Weights of a small transformer language model: tied embeddings.
Each number is 50 + 10 x the weight over the matrix's rms, rounded and kept within 0 to 99. Layers, rows and columns count from 0.

# layer 3 attention query, 128x128, rms 0.143, rows 51-105, columns 0-127
56 37 65 40 63 53 48 44 44 55 58 19 50 51 49 48 58 31 45 47 46 33 50 56 50 39 58 45 38 46 53 50 48 73 63 28 37 41 55 56 50 42 52 52 63 45 53 57 57 67 60 59 48 60 50 45 57 45 58 55 52 64 65 51 53 39 47 37 51 43 46 42 51 49 43 55 46 47 59 64 47 59 48 75 43 56 53 59 53 43 51 47 59 51 37 38 48 46 59 45 35 53 58 52 39 50 50 50 41 55 45 40 50 47 50 51 52 58 61 44 45 62 56 46 65 44 54 29
39 51 53 41 41 55 48 54 50 53 47 44 50 54 37 29 63 42 45 52 43 43 63 47 42 56 54 46 47 44 67 62 45 53 48 63 52 71 53 57 58 53 32 32 57 58 36 45 65 51 63 36 62 41 56 53 46 68 46 54 43 42 49 49 58 44 46 46 56 48 53 46 44 39 54 45 67 59 48 62 58 38 44 46 46 54 50 45 44 34 36 67 53 50 59 44 50 37 65 41 49 61 55 40 41 63 58 66 53 55 60 48 38 49 50 49 51 60 38 52 50 51 55 59 47 47 44 51
47 66 57 59 69 63 44 49 35 50 60 39 61 40 61 60 35 49 46 58 53 49 37 48 46 52 41 35 51 52 29 58 52 54 62 57 56 53 42 34 66 65 29 42 50 68 73 53 48 50 46 33 44 55 50 46 52 54 40 49 44 57 67 62 38 51 50 44 51 63 43 50 62 31 37 62 63 45 48 50 57 35 42 65 50 42 58 48 48 51 41 47 54 48 69 73 34 38 53 50 61 49 60 35 42 53 45 59 38 44 38 41 44 40 30 50 58 50 57 63 50 43 48 55 48 61 44 49
48 42 56 52 65 66 41 44 51 48 33 55 57 62 48 40 33 69 45 49 61 40 43 63 45 68 36 56 47 36 32 47 41 43 68 61 47 52 38 40 57 54 42 48 43 52 46 43 35 54 40 53 47 52 51 64 46 47 42 55 56 43 45 49 41 67 57 44 38 60 60 60 59 52 52 40 55 41 58 45 47 35 43 48 61 39 43 49 52 56 53 46 44 47 59 53 43 57 41 47 45 42 45 31 41 47 55 36 50 46 46 62 46 52 35 45 51 57 70 47 62 36 46 50 40 52 60 63
54 43 42 36 57 33 48 49 43 56 47 43 41 68 57 59 49 41 34 53 50 32 66 36 56 47 40 48 51 21 39 67 36 51 51 57 48 52 44 44 50 50 71 46 50 39 46 51 56 40 48 55 49 47 69 52 48 61 53 58 55 54 60 61 45 33 65 43 34 46 42 57 45 37 45 57 56 58 53 65 58 51 44 35 53 40 55 62 44 42 49 48 55 51 48 57 46 50 38 60 57 40 42 55 50 52 56 46 44 33 47 58 54 49 52 39 47 48 51 53 55 43 58 47 72 54 60 52
45 51 26 41 36 48 44 48 51 53 52 60 52 47 39 38 49 61 50 41 58 60 71 44 47 48 39 59 57 57 26 49 43 37 41 59 41 52 59 43 47 49 46 48 52 37 70 45 37 65 49 55 46 52 27 53 26 52 52 36 41 50 62 33 52 71 31 52 62 33 47 56 43 75 60 45 56 43 59 47 48 36 32 27 57 54 64 54 52 44 51 48 54 58 46 44 53 52 42 38 47 58 51 53 51 47 66 54 50 54 58 60 43 59 58 44 59 42 39 61 52 56 52 44 51 43 48 57
50 60 40 63 39 57 58 56 45 56 47 52 61 46 56 46 54 61 48 59 61 61 40 53 40 54 50 52 55 56 47 48 41 54 50 60 45 70 45 26 61 48 35 51 49 51 54 51 60 56 45 51 52 51 41 48 37 47 49 42 48 55 41 45 56 50 33 51 50 45 36 64 62 50 41 48 50 52 46 56 54 50 48 43 48 52 61 39 47 60 45 65 34 61 52 46 61 52 30 44 34 46 19 40 38 40 62 59 56 71 50 34 47 44 64 40 55 58 44 46 42 48 41 63 41 46 43 51
56 61 57 52 40 54 47 54 64 41 69 51 50 57 55 37 37 44 47 47 49 67 63 54 48 52 55 57 62 61 53 51 52 48 53 55 39 51 61 47 32 39 56 61 58 31 44 48 54 49 62 56 41 42 47 58 64 56 57 53 40 60 51 39 66 30 36 50 44 43 51 56 42 39 67 58 50 45 45 54 44 43 49 62 62 47 52 64 40 62 45 40 52 48 46 58 56 47 46 42 63 51 63 48 57 42 53 53 54 39 51 58 49 40 48 42 60 36 33 52 40 54 49 56 57 37 50 46
35 73 45 60 45 56 48 53 58 51 43 65 61 55 44 61 53 52 54 45 52 69 52 80 60 54 42 52 56 63 81 53 60 47 44 35 50 56 53 38 50 57 52 63 73 52 54 54 33 52 48 49 59 56 49 57 30 31 70 48 43 50 62 43 56 54 28 58 45 33 53 52 41 65 46 54 46 49 51 55 58 43 46 34 56 54 40 63 35 62 61 62 55 43 60 34 54 62 48 31 50 41 18 69 67 69 62 65 57 55 45 53 51 34 58 56 48 57 39 36 50 54 56 56 52 23 31 53
33 54 57 55 41 43 40 65 51 57 33 52 64 42 48 48 34 57 50 46 42 41 57 55 39 44 52 68 53 65 66 46 51 57 44 69 51 47 35 24 55 45 49 67 59 50 66 48 56 52 56 44 52 55 42 34 31 39 43 19 36 61 57 41 35 62 28 55 58 45 49 72 57 51 52 50 50 52 51 36 38 32 38 84 53 65 67 52 43 62 40 52 40 43 65 53 49 59 50 52 45 43 56 49 57 59 49 39 59 45 34 39 66 39 44 54 64 55 52 49 57 30 43 68 42 35 48 53
48 60 50 49 47 48 49 48 54 40 58 44 45 46 52 56 45 48 46 37 58 44 56 51 58 53 64 46 60 49 50 44 44 56 52 40 32 58 50 46 41 52 71 54 51 53 38 40 43 47 52 42 38 38 59 44 63 53 42 65 62 41 53 67 65 35 67 27 38 45 51 40 48 44 53 54 70 56 70 44 47 56 52 46 52 51 51 56 48 31 47 44 50 48 37 39 44 44 49 51 65 51 48 54 38 47 51 52 48 42 58 54 50 60 67 37 56 48 60 50 54 37 50 63 52 45 66 46
41 52 48 45 55 50 55 61 59 44 57 44 61 38 59 50 39 38 44 40 54 55 51 53 50 51 45 58 63 41 58 41 58 50 67 35 52 55 64 52 33 41 50 49 36 52 56 43 31 47 41 39 55 59 58 47 34 57 48 38 52 53 35 37 49 52 45 48 58 49 46 57 42 54 55 62 56 57 44 31 53 56 36 31 47 42 56 60 52 41 68 49 51 40 49 53 55 61 42 42 38 42 44 52 49 51 47 49 74 60 43 46 38 46 41 51 51 40 43 44 38 39 56 52 52 58 49 58
41 49 43 50 52 44 39 41 48 57 59 37 76 43 69 60 68 65 48 46 42 53 46 60 43 34 63 59 69 58 71 55 54 51 50 53 51 45 41 49 60 69 46 44 55 50 72 46 40 52 39 39 62 38 43 54 51 43 48 46 58 52 45 45 41 40 41 56 44 57 64 37 49 72 44 60 45 59 55 48 55 40 41 45 42 45 54 51 43 60 53 52 49 46 50 56 57 70 50 47 45 47 49 49 59 32 56 50 52 42 34 42 61 50 54 36 44 38 64 50 43 45 40 54 28 52 52 53
65 28 49 44 65 46 58 53 54 41 60 37 37 57 47 38 76 51 46 38 35 46 59 66 48 49 53 63 52 41 34 46 46 54 36 66 43 41 61 41 54 46 57 65 49 50 42 69 49 57 44 48 65 62 62 34 52 46 36 32 61 51 56 63 55 71 46 53 55 66 39 35 45 58 59 52 63 38 69 54 65 55 42 50 57 45 46 49 42 39 48 56 64 50 48 52 23 42 40 63 59 40 29 47 49 36 55 54 64 34 54 43 44 29 47 41 43 41 51 52 57 57 66 43 41 54 60 51
43 41 55 58 47 55 53 55 25 47 41 56 64 69 52 38 51 43 51 60 48 46 54 35 61 50 52 43 42 63 47 48 44 35 56 47 49 50 47 62 70 55 60 44 45 55 41 54 43 36 50 62 61 59 45 51 47 43 58 63 47 45 47 51 48 42 54 44 41 51 42 46 70 55 50 45 48 46 45 54 58 59 34 32 49 53 53 43 62 57 50 65 50 50 54 71 45 61 41 58 50 63 36 52 59 40 45 54 50 53 51 47 51 65 64 66 47 51 25 31 57 46 31 36 53 52 82 53
35 49 46 33 46 55 36 63 49 56 49 65 61 51 31 62 36 59 51 47 54 56 50 52 44 35 32 60 48 32 54 51 62 36 62 53 29 28 41 38 57 33 54 57 56 57 44 54 53 36 29 60 51 54 66 30 63 52 51 49 47 69 44 45 56 50 42 70 47 51 42 47 55 52 37 49 57 39 35 47 50 52 54 51 64 42 38 52 46 60 44 61 60 63 78 60 50 50 47 55 29 48 41 56 56 53 47 48 38 45 49 45 51 38 45 69 43 43 57 54 52 51 69 38 44 33 51 45
53 62 48 45 30 55 46 43 44 32 38 49 46 53 40 47 46 50 51 58 53 68 40 56 65 55 49 55 43 66 37 50 46 31 34 39 59 46 36 71 49 54 52 64 52 57 47 39 47 38 51 58 53 46 57 72 53 37 44 60 56 77 50 59 57 48 62 53 62 39 44 42 34 46 50 48 39 71 36 38 43 46 50 62 52 33 32 56 63 57 37 26 24 49 52 51 71 41 51 33 44 42 47 48 49 54 35 23 66 43 63 47 47 53 54 45 60 51 45 61 55 33 45 45 55 50 54 63
65 47 43 66 44 43 40 59 55 53 60 48 44 41 60 40 62 45 61 58 45 54 62 51 56 49 40 62 40 53 43 42 50 49 48 57 70 54 53 41 54 54 40 54 64 50 49 53 41 53 52 64 51 47 50 49 43 48 61 57 36 41 50 46 72 71 40 45 45 40 46 54 49 57 52 51 49 48 35 53 46 45 44 58 67 51 45 61 39 52 59 31 34 58 31 58 48 39 42 49 65 59 37 53 48 41 69 45 50 43 58 45 44 57 64 51 41 50 30 57 63 36 49 39 59 63 30 42
51 50 57 56 48 50 50 47 23 65 46 43 54 62 73 44 41 47 63 55 51 58 03 56 46 54 55 49 53 50 64 55 24 55 59 63 50 65 44 41 43 37 66 54 51 56 41 47 44 46 67 38 41 54 45 50 50 45 61 54 37 30 48 43 55 42 66 66 40 89 53 44 49 44 28 51 57 47 30 71 61 60 63 55 45 52 42 57 50 64 60 55 50 56 39 57 44 50 33 41 59 55 34 55 58 41 37 58 47 44 35 44 50 46 25 55 50 65 49 51 58 59 40 63 45 59 61 59
56 62 47 40 43 49 61 40 38 47 65 43 61 53 41 66 38 35 50 55 22 57 71 65 56 37 54 50 46 55 65 39 59 57 63 52 76 50 36 66 33 64 54 62 45 62 57 35 35 48 65 35 46 61 40 60 56 41 58 61 42 60 42 81 43 43 49 48 45 56 48 49 80 43 65 33 40 54 59 63 48 33 43 65 47 68 47 39 30 48 68 49 30 34 17 60 63 67 58 51 47 55 49 49 57 40 56 55 70 35 50 49 50 72 46 44 45 47 55 36 52 52 48 42 50 39 53 60
46 58 64 50 32 49 36 55 45 41 50 35 59 56 51 51 47 40 34 55 58 53 26 66 57 49 61 53 47 56 52 43 63 53 26 49 64 57 57 37 57 63 47 50 81 54 42 57 62 58 56 56 42 59 42 61 43 48 38 39 58 48 44 52 35 43 58 56 37 68 35 33 57 37 26 33 52 43 58 51 60 48 35 62 71 45 41 39 57 55 50 52 62 54 56 57 52 44 69 62 46 39 44 59 51 49 54 50 47 64 29 43 24 49 58 63 44 51 48 45 61 63 46 47 54 62 49 39
56 53 67 57 41 51 59 62 25 46 53 50 43 73 59 56 34 39 52 39 38 46 47 63 63 58 47 46 54 58 51 38 47 61 43 52 58 56 62 60 47 39 44 30 59 49 44 42 62 54 30 68 40 27 59 42 56 48 55 50 51 75 42 48 62 53 52 45 58 64 45 24 56 52 41 45 19 42 50 27 49 46 58 58 76 54 39 75 56 43 65 59 45 46 34 55 44 48 53 65 33 49 59 70 46 48 26 61 58 50 69 51 37 53 47 58 55 52 53 21 55 37 60 39 53 59 53 60
30 59 52 37 40 57 40 49 53 52 54 42 43 57 54 52 31 62 62 54 72 54 57 39 62 45 50 43 41 57 53 30 80 50 56 36 23 64 48 57 51 46 54 61 59 53 36 62 45 43 62 56 54 46 51 45 45 55 33 59 71 55 41 46 45 37 59 54 47 19 45 45 54 50 49 37 42 51 53 43 47 63 65 60 49 49 53 29 48 51 49 52 51 64 37 68 49 49 40 60 56 40 48 61 52 59 49 41 43 42 63 50 37 75 56 56 41 42 46 72 55 52 40 38 64 44 45 41
38 44 51 50 56 55 48 61 55 56 53 51 50 45 53 56 45 54 73 49 24 51 58 38 44 36 53 38 46 26 62 59 55 45 37 64 61 37 39 35 52 41 79 41 71 52 41 62 52 49 49 59 23 41 50 54 57 41 31 51 37 61 48 53 55 52 55 46 48 39 62 42 43 37 70 53 52 45 52 49 58 56 72 41 45 46 58 42 48 49 59 55 50 50 36 47 47 61 24 58 65 31 45 65 48 55 58 68 33 37 55 55 62 54 53 54 57 53 55 56 32 39 54 44 59 46 47 53
56 38 49 41 55 46 54 56 46 49 70 46 52 51 71 57 30 57 38 55 37 45 40 56 50 30 61 71 53 78 57 47 60 48 36 38 58 42 36 50 62 65 40 66 51 48 45 62 49 33 48 44 44 42 54 68 48 40 66 49 40 44 34 47 46 50 58 47 42 49 57 51 51 39 73 38 52 46 66 60 50 53 55 53 68 66 43 46 44 66 54 58 36 41 50 46 48 42 62 56 50 32 45 64 63 40 46 55 55 28 53 51 49 65 67 47 45 39 43 57 64 52 58 51 51 53 60 43
52 33 43 48 33 46 52 48 51 63 44 37 43 35 38 50 53 43 53 43 38 40 53 36 68 65 35 50 64 37 58 37 36 40 35 53 48 46 61 48 71 49 43 45 46 53 35 67 80 62 48 61 50 61 61 59 47 56 41 48 48 37 69 34 75 65 63 62 45 55 67 59 28 52 24 54 70 30 40 44 37 44 42 61 45 54 55 53 63 47 52 54 58 62 73 40 56 41 48 38 23 48 45 40 50 64 54 49 43 39 42 57 61 42 43 55 58 45 54 52 72 56 58 51 49 48 44 31
49 58 63 26 57 34 28 37 32 42 28 49 49 57 46 48 41 46 52 47 64 59 59 42 46 57 58 54 45 32 56 56 40 43 55 40 61 52 47 65 44 39 45 29 63 61 65 65 53 61 67 39 49 41 48 54 55 52 50 59 68 51 65 29 42 47 53 46 42 49 45 56 65 37 62 47 60 54 73 59 40 32 47 43 50 73 46 67 40 47 41 55 40 33 55 76 51 60 61 34 43 65 42 47 53 57 45 52 51 60 55 53 57 50 39 67 52 63 40 38 68 43 41 61 34 45 49 36
55 60 26 52 62 46 31 56 55 43 41 54 64 37 35 52 68 46 43 46 48 44 51 47 73 45 58 44 45 54 54 45 36 55 63 40 62 49 49 54 64 61 43 52 40 42 41 47 44 31 57 55 63 48 55 73 47 34 34 52 43 69 42 42 52 67 41 54 49 46 51 57 52 60 49 45 57 63 56 40 28 59 59 51 49 49 54 50 59 46 60 62 48 48 64 29 31 58 44 50 50 47 47 63 50 67 44 78 64 40 61 47 40 43 71 50 50 48 44 54 31 57 48 63 53 68 47 48
49 43 49 46 40 51 31 59 49 47 59 58 45 48 50 52 49 45 37 39 43 51 46 41 43 54 48 42 45 50 56 45 52 56 54 57 53 29 47 60 56 55 64 52 55 72 50 58 26 50 57 48 54 55 58 65 56 58 56 60 43 26 46 58 41 57 57 56 42 78 49 61 68 45 61 28 55 60 35 49 73 45 52 32 56 54 35 54 45 46 53 71 72 28 62 58 55 42 51 52 59 42 57 51 61 44 58 55 52 49 35 60 58 48 53 56 38 43 43 53 32 53 45 43 33 50 65 47
48 58 38 64 46 46 55 52 61 57 47 49 56 39 52 40 49 55 57 64 34 38 44 46 45 51 33 43 46 54 55 43 49 44 65 59 40 40 39 52 60 65 45 46 40 58 29 40 53 58 60 54 63 58 85 45 52 52 61 53 70 64 41 57 48 49 38 38 54 39 35 46 48 47 70 32 56 51 46 41 42 32 43 65 28 56 57 50 58 60 60 39 55 48 55 64 53 41 55 45 56 59 93 32 42 48 49 43 49 50 59 43 30 67 51 49 15 40 55 39 43 52 54 44 49 65 51 24
70 49 56 34 63 47 53 52 29 35 50 38 61 41 59 47 66 75 40 57 43 57 72 58 37 42 38 35 67 42 51 50 51 68 37 43 25 40 52 53 63 56 29 31 23 51 61 51 52 44 47 57 46 43 38 48 64 36 56 55 59 39 56 45 44 65 42 55 52 39 55 30 57 87 58 26 47 68 61 43 49 50 42 45 40 52 56 47 59 64 61 70 77 45 57 35 35 43 57 61 60 51 35 49 35 61 43 54 54 72 55 38 48 48 36 53 40 52 54 55 53 54 50 67 44 40 54 38
52 61 57 42 55 45 55 60 54 41 45 52 56 61 48 33 67 47 46 38 51 61 55 51 51 46 58 61 69 43 46 45 64 44 51 54 47 61 57 43 56 45 67 56 52 35 51 42 58 56 58 32 31 57 26 37 43 50 57 51 51 40 48 31 51 70 54 55 37 73 63 43 67 55 47 62 47 45 44 58 57 55 49 42 56 54 59 50 62 44 69 55 53 66 52 46 49 31 53 49 67 32 35 52 60 41 63 56 38 52 44 45 38 56 37 35 70 49 45 53 63 71 44 48 43 41 52 58
47 37 49 61 42 57 59 54 59 63 44 41 47 38 50 53 52 48 61 36 37 53 47 35 41 51 54 47 38 47 67 57 45 48 51 42 67 39 53 55 59 59 51 61 55 59 38 47 51 47 52 50 53 52 57 49 42 46 47 47 57 47 63 51 41 54 53 47 47 34 36 41 65 49 50 47 73 63 40 47 55 50 42 46 36 46 34 50 58 47 60 18 57 56 61 59 60 39 49 20 51 54 56 58 60 55 54 51 66 59 51 48 52 46 41 51 44 29 39 44 34 33 41 53 38 51 40 44
51 48 48 37 39 46 58 47 46 39 41 54 56 27 56 42 53 67 39 60 59 43 55 55 50 58 39 37 54 46 50 36 41 41 49 54 51 32 50 60 48 65 53 43 33 52 42 50 63 40 49 58 35 42 57 37 71 48 43 50 56 63 40 75 66 55 41 55 48 42 50 45 49 39 46 35 55 48 66 50 52 51 59 48 39 54 50 36 45 53 48 59 61 61 51 44 36 43 57 36 48 57 54 64 58 50 49 55 40 63 52 57 45 32 50 47 34 61 57 57 54 47 47 46 43 50 48 48
57 59 37 47 66 56 59 57 49 47 55 58 72 48 45 55 64 44 59 51 33 59 41 50 60 48 52 49 48 70 70 49 28 63 77 37 58 53 46 50 79 58 35 55 40 34 66 48 33 53 76 46 38 45 34 44 47 26 53 57 57 37 37 46 44 48 58 50 37 51 47 64 55 70 52 40 39 68 43 56 47 58 54 64 43 48 62 44 45 49 45 38 27 39 41 51 59 54 50 36 53 60 57 38 36 56 59 55 49 67 46 55 53 51 55 47 47 40 69 59 61 48 64 57 58 45 52 47
77 55 51 44 68 51 48 37 54 54 57 59 51 74 60 50 62 55 59 33 55 28 51 42 52 53 54 39 66 64 46 59 38 56 50 43 59 44 35 53 55 57 68 61 33 65 50 56 43 66 61 40 46 55 49 41 61 36 66 59 50 52 38 65 46 42 45 42 46 47 53 67 48 61 48 64 44 53 52 39 49 45 53 41 38 68 37 65 52 68 49 42 26 52 51 51 61 46 64 47 27 50 64 52 49 50 42 47 44 67 52 47 71 61 42 29 62 40 62 54 58 37 52 54 57 52 48 56
44 61 52 58 58 48 30 38 41 53 41 36 59 69 54 45 48 41 32 56 58 39 56 46 65 60 55 53 38 45 46 46 62 41 71 34 53 54 23 34 51 56 30 65 64 51 49 51 33 49 50 56 52 43 58 64 56 42 62 49 59 58 64 34 58 63 44 40 36 41 57 59 52 59 62 50 57 46 32 32 65 42 48 33 40 45 68 55 60 57 50 40 62 53 57 47 67 63 48 31 80 52 62 45 45 48 57 53 64 43 56 62 55 48 44 50 43 43 51 49 46 46 42 23 65 48 51 38
52 39 51 35 37 41 43 29 50 65 40 62 54 56 66 53 34 50 47 57 57 28 86 41 52 30 35 53 40 55 56 49 49 43 63 51 55 48 42 50 51 58 50 31 63 44 57 60 45 51 50 59 70 63 36 52 44 42 46 58 64 53 60 20 44 43 37 50 45 56 49 49 46 59 58 56 61 52 54 42 34 30 33 43 68 54 54 49 35 55 58 41 66 52 55 65 65 59 50 58 58 40 44 46 29 61 39 42 44 44 48 41 53 38 58 37 39 41 46 64 56 61 37 51 59 40 57 55
48 36 49 53 44 42 63 29 53 54 59 61 49 43 44 45 53 53 50 64 42 46 78 66 50 57 31 61 43 47 35 39 46 51 55 52 51 57 49 40 80 50 54 46 47 31 48 45 53 47 58 59 38 44 45 45 37 38 54 47 32 50 43 50 48 80 59 57 43 66 65 44 31 62 62 63 62 39 50 42 42 63 38 47 61 29 46 45 51 52 52 44 49 54 41 34 50 36 54 43 37 40 40 46 58 55 63 50 46 48 48 46 52 45 58 57 53 57 58 36 48 59 71 43 50 54 70 46
40 62 53 55 36 65 49 51 43 47 48 61 67 38 52 42 45 63 64 53 43 61 52 46 36 57 71 67 45 46 49 67 53 55 41 53 41 54 54 51 56 45 54 46 53 69 28 66 48 44 39 44 52 51 63 48 48 52 37 36 23 41 46 45 51 56 50 47 58 58 58 44 48 36 66 58 28 55 46 58 54 54 40 43 48 63 40 51 45 41 61 50 41 53 60 46 61 46 61 51 45 34 48 51 46 36 43 61 47 38 49 51 67 57 51 61 39 52 53 54 58 53 54 43 48 31 42 47
46 32 38 44 40 47 37 37 53 68 38 48 44 58 34 47 54 48 54 64 58 53 48 54 39 44 42 31 56 42 51 35 36 35 48 29 66 58 56 62 37 61 55 62 27 52 46 53 50 39 36 58 69 43 54 58 50 55 49 32 34 51 71 59 66 49 47 46 56 43 37 52 61 57 42 45 57 45 51 54 53 47 50 62 65 39 44 38 62 52 52 58 61 48 43 48 51 50 39 52 48 51 55 40 43 62 46 42 61 56 52 52 45 55 56 42 71 35 54 59 30 51 63 51 42 59 51 46
41 34 37 59 52 58 53 66 40 54 44 44 55 62 65 71 63 57 65 53 48 58 63 53 47 59 42 60 55 36 54 40 55 66 49 44 48 61 49 48 51 48 49 44 49 54 50 33 67 26 41 62 48 40 23 51 48 58 60 48 50 60 50 67 61 51 53 35 45 31 39 42 48 53 35 43 54 60 68 54 59 57 39 54 52 52 41 38 42 54 63 54 38 45 52 76 44 49 36 46 39 53 58 44 63 22 67 50 50 32 68 41 44 56 52 52 33 38 44 43 67 55 34 44 42 68 32 63
51 47 57 55 29 44 48 51 57 43 58 56 37 27 46 55 55 60 54 33 34 64 72 52 48 49 53 60 47 41 65 65 58 44 42 56 42 58 54 46 46 61 69 66 66 46 56 62 52 61 48 53 51 35 58 50 38 59 55 54 49 38 45 67 43 43 64 25 70 40 53 40 43 60 37 50 83 61 43 41 66 40 48 57 56 72 57 72 29 20 49 36 46 43 54 59 60 46 58 49 41 52 53 44 45 32 45 41 60 31 55 25 46 55 62 51 43 57 48 49 51 52 49 44 46 58 36 55
57 36 53 49 42 55 63 62 54 41 61 62 45 61 73 46 51 46 51 67 34 49 25 56 43 49 36 35 61 54 44 54 68 38 42 49 53 66 56 40 60 56 42 56 51 47 30 69 60 61 50 38 44 60 51 63 67 59 48 39 38 60 54 48 45 29 31 55 38 50 54 42 47 35 41 51 52 52 43 43 49 57 60 47 46 41 58 46 69 64 57 54 50 42 34 45 67 60 44 69 41 45 65 50 57 45 56 39 53 51 52 48 48 52 28 55 47 33 48 50 42 58 44 46 48 48 53 52
71 48 52 48 53 31 37 34 40 49 44 37 43 56 48 29 56 59 44 60 63 48 45 44 43 50 45 46 44 60 39 53 53 67 53 46 43 39 41 50 37 44 48 46 44 59 53 53 46 40 55 46 65 48 37 38 50 38 45 78 53 74 45 50 46 40 41 56 46 71 43 65 54 50 58 60 52 34 55 50 58 53 38 43 58 48 43 50 63 49 58 42 51 66 44 57 57 42 57 47 66 43 49 52 46 65 41 48 42 59 46 36 39 41 61 44 79 18 50 38 57 47 49 54 64 52 55 34
58 77 61 45 46 41 58 48 66 51 64 43 46 50 53 56 40 41 46 61 46 66 46 45 71 26 55 51 30 56 69 46 56 48 61 32 59 62 43 52 37 48 37 57 70 46 44 46 40 48 57 57 51 60 47 62 34 20 57 50 60 34 57 56 49 37 43 45 50 48 41 39 62 47 56 29 52 65 51 50 46 54 57 45 54 62 42 56 35 38 43 48 66 35 40 45 51 53 51 56 59 56 43 50 59 63 50 44 64 58 68 59 46 59 55 59 51 43 46 57 47 45 43 66 45 37 37 58
30 53 49 42 59 61 31 69 54 61 65 52 32 48 60 36 29 43 53 50 51 43 50 49 63 44 27 43 31 57 30 46 76 41 69 39 34 41 59 42 65 43 52 50 68 41 26 70 51 48 32 50 52 68 55 65 34 44 48 54 56 48 55 60 47 55 40 58 52 58 45 48 62 48 46 41 55 58 47 49 33 37 42 61 57 45 41 70 59 53 50 53 64 63 63 67 43 60 36 67 52 32 43 43 48 42 55 29 23 27 44 54 48 49 39 67 44 65 42 45 39 64 61 52 57 47 59 43
53 58 51 36 32 45 52 46 52 31 43 55 43 37 57 54 65 45 56 39 43 62 45 50 51 54 54 55 39 61 51 63 42 56 48 37 55 50 64 34 40 48 59 51 59 44 87 46 54 54 51 41 47 40 36 30 40 44 55 48 44 56 49 50 56 53 41 61 52 45 61 49 41 63 53 67 57 54 65 56 52 47 53 49 54 63 49 38 51 45 40 72 56 70 46 42 41 53 50 58 49 44 39 56 52 63 52 47 54 63 39 55 58 41 46 46 66 73 40 42 42 49 58 55 46 49 33 52
60 30 56 43 49 47 43 50 41 70 35 52 42 48 70 25 48 59 42 65 67 64 56 54 51 37 66 49 53 60 46 52 50 45 62 59 39 53 74 59 68 55 50 37 60 48 59 45 48 59 69 41 45 57 63 60 48 50 52 44 43 38 29 54 66 59 61 65 36 54 35 52 55 40 57 62 62 39 50 47 40 43 33 26 65 47 38 49 53 63 47 50 70 47 49 57 52 71 39 53 35 46 44 54 61 47 45 44 39 52 47 67 46 53 54 67 35 50 62 45 50 53 60 46 55 55 62 49
49 50 50 39 42 57 44 64 67 63 49 56 32 55 35 59 54 44 58 57 54 67 51 48 45 53 55 43 39 62 57 55 49 47 54 47 67 49 46 47 60 59 51 57 47 42 30 36 54 34 50 64 46 46 64 40 43 42 35 72 35 49 53 66 48 51 49 55 47 47 47 60 48 63 52 43 63 52 61 44 53 49 48 58 40 45 35 62 44 45 58 42 36 40 58 71 43 40 51 63 54 61 62 59 46 71 56 34 46 44 52 54 49 49 59 39 64 37 33 59 54 37 69 69 55 64 53 51
47 57 45 55 49 48 31 49 55 43 55 53 51 49 54 40 58 61 27 46 66 48 49 49 34 41 66 54 50 62 45 36 55 45 32 50 48 47 55 62 48 45 51 49 52 43 37 53 39 62 66 45 43 34 33 45 52 29 35 45 57 35 64 24 68 55 46 54 36 57 63 54 51 38 41 40 56 34 45 64 51 44 55 49 45 41 45 55 55 49 50 48 49 47 65 46 40 66 53 54 62 40 56 51 49 49 57 47 52 69 65 60 49 44 63 46 53 60 53 54 55 39 64 55 46 47 37 43
52 57 43 50 49 40 59 74 48 57 43 54 48 59 62 57 47 45 42 58 54 48 53 57 50 53 49 65 52 59 33 56 49 46 44 43 47 56 51 56 48 43 52 49 42 52 31 65 40 41 66 34 47 64 39 55 52 43 55 48 72 38 52 39 55 63 45 49 50 51 49 44 53 56 47 48 42 47 50 39 45 46 48 48 34 42 50 28 58 64 56 28 50 57 53 46 53 41 44 52 53 48 52 44 53 40 49 44 53 46 38 53 53 44 32 49 46 41 55 69 53 63 46 46 61 55 51 43
33 45 41 50 38 49 55 53 77 59 69 51 51 29 47 70 56 48 58 42 55 55 45 53 51 39 45 45 46 53 45 65 56 64 45 54 47 46 30 46 44 60 44 59 62 57 45 56 57 59 51 40 70 46 54 53 77 42 51 42 52 51 56 46 47 44 36 36 49 44 48 62 52 48 50 49 61 59 34 47 47 43 51 46 56 45 56 66 46 43 29 45 41 48 71 40 66 45 54 46 57 55 50 47 49 47 50 55 51 50 45 43 67 43 52 51 49 44 60 79 44 21 52 43 52 55 31 49
53 47 42 37 27 47 39 65 45 38 58 42 40 56 50 40 57 36 53 42 45 62 45 51 58 53 43 55 50 64 56 43 48 53 52 42 44 50 47 51 61 51 43 58 56 32 60 48 56 51 57 49 62 42 51 42 44 47 45 54 43 59 67 56 46 44 44 57 48 69 52 45 40 45 52 49 35 44 48 42 46 46 35 59 41 47 51 62 52 47 56 52 46 48 47 47 42 59 47 70 34 56 56 52 49 28 38 53 48 25 45 41 48 60 45 34 41 50 57 50 70 62 59 67 59 61 46 50
66 41 42 44 43 46 46 34 50 45 43 38 53 53 44 68 58 47 61 45 48 46 27 44 52 57 57 41 53 48 47 36 38 49 52 40 56 62 60 55 51 40 54 48 42 49 43 51 50 51 41 39 58 65 53 48 46 46 51 60 49 47 49 41 48 68 53 60 37 57 57 38 47 50 29 50 50 44 55 47 56 50 50 43 56 64 57 56 71 51 39 49 66 30 44 41 39 47 66 38 45 51 46 56 52 41 50 59 45 40 58 57 65 58 42 46 47 66 45 45 51 40 61 48 51 49 50 62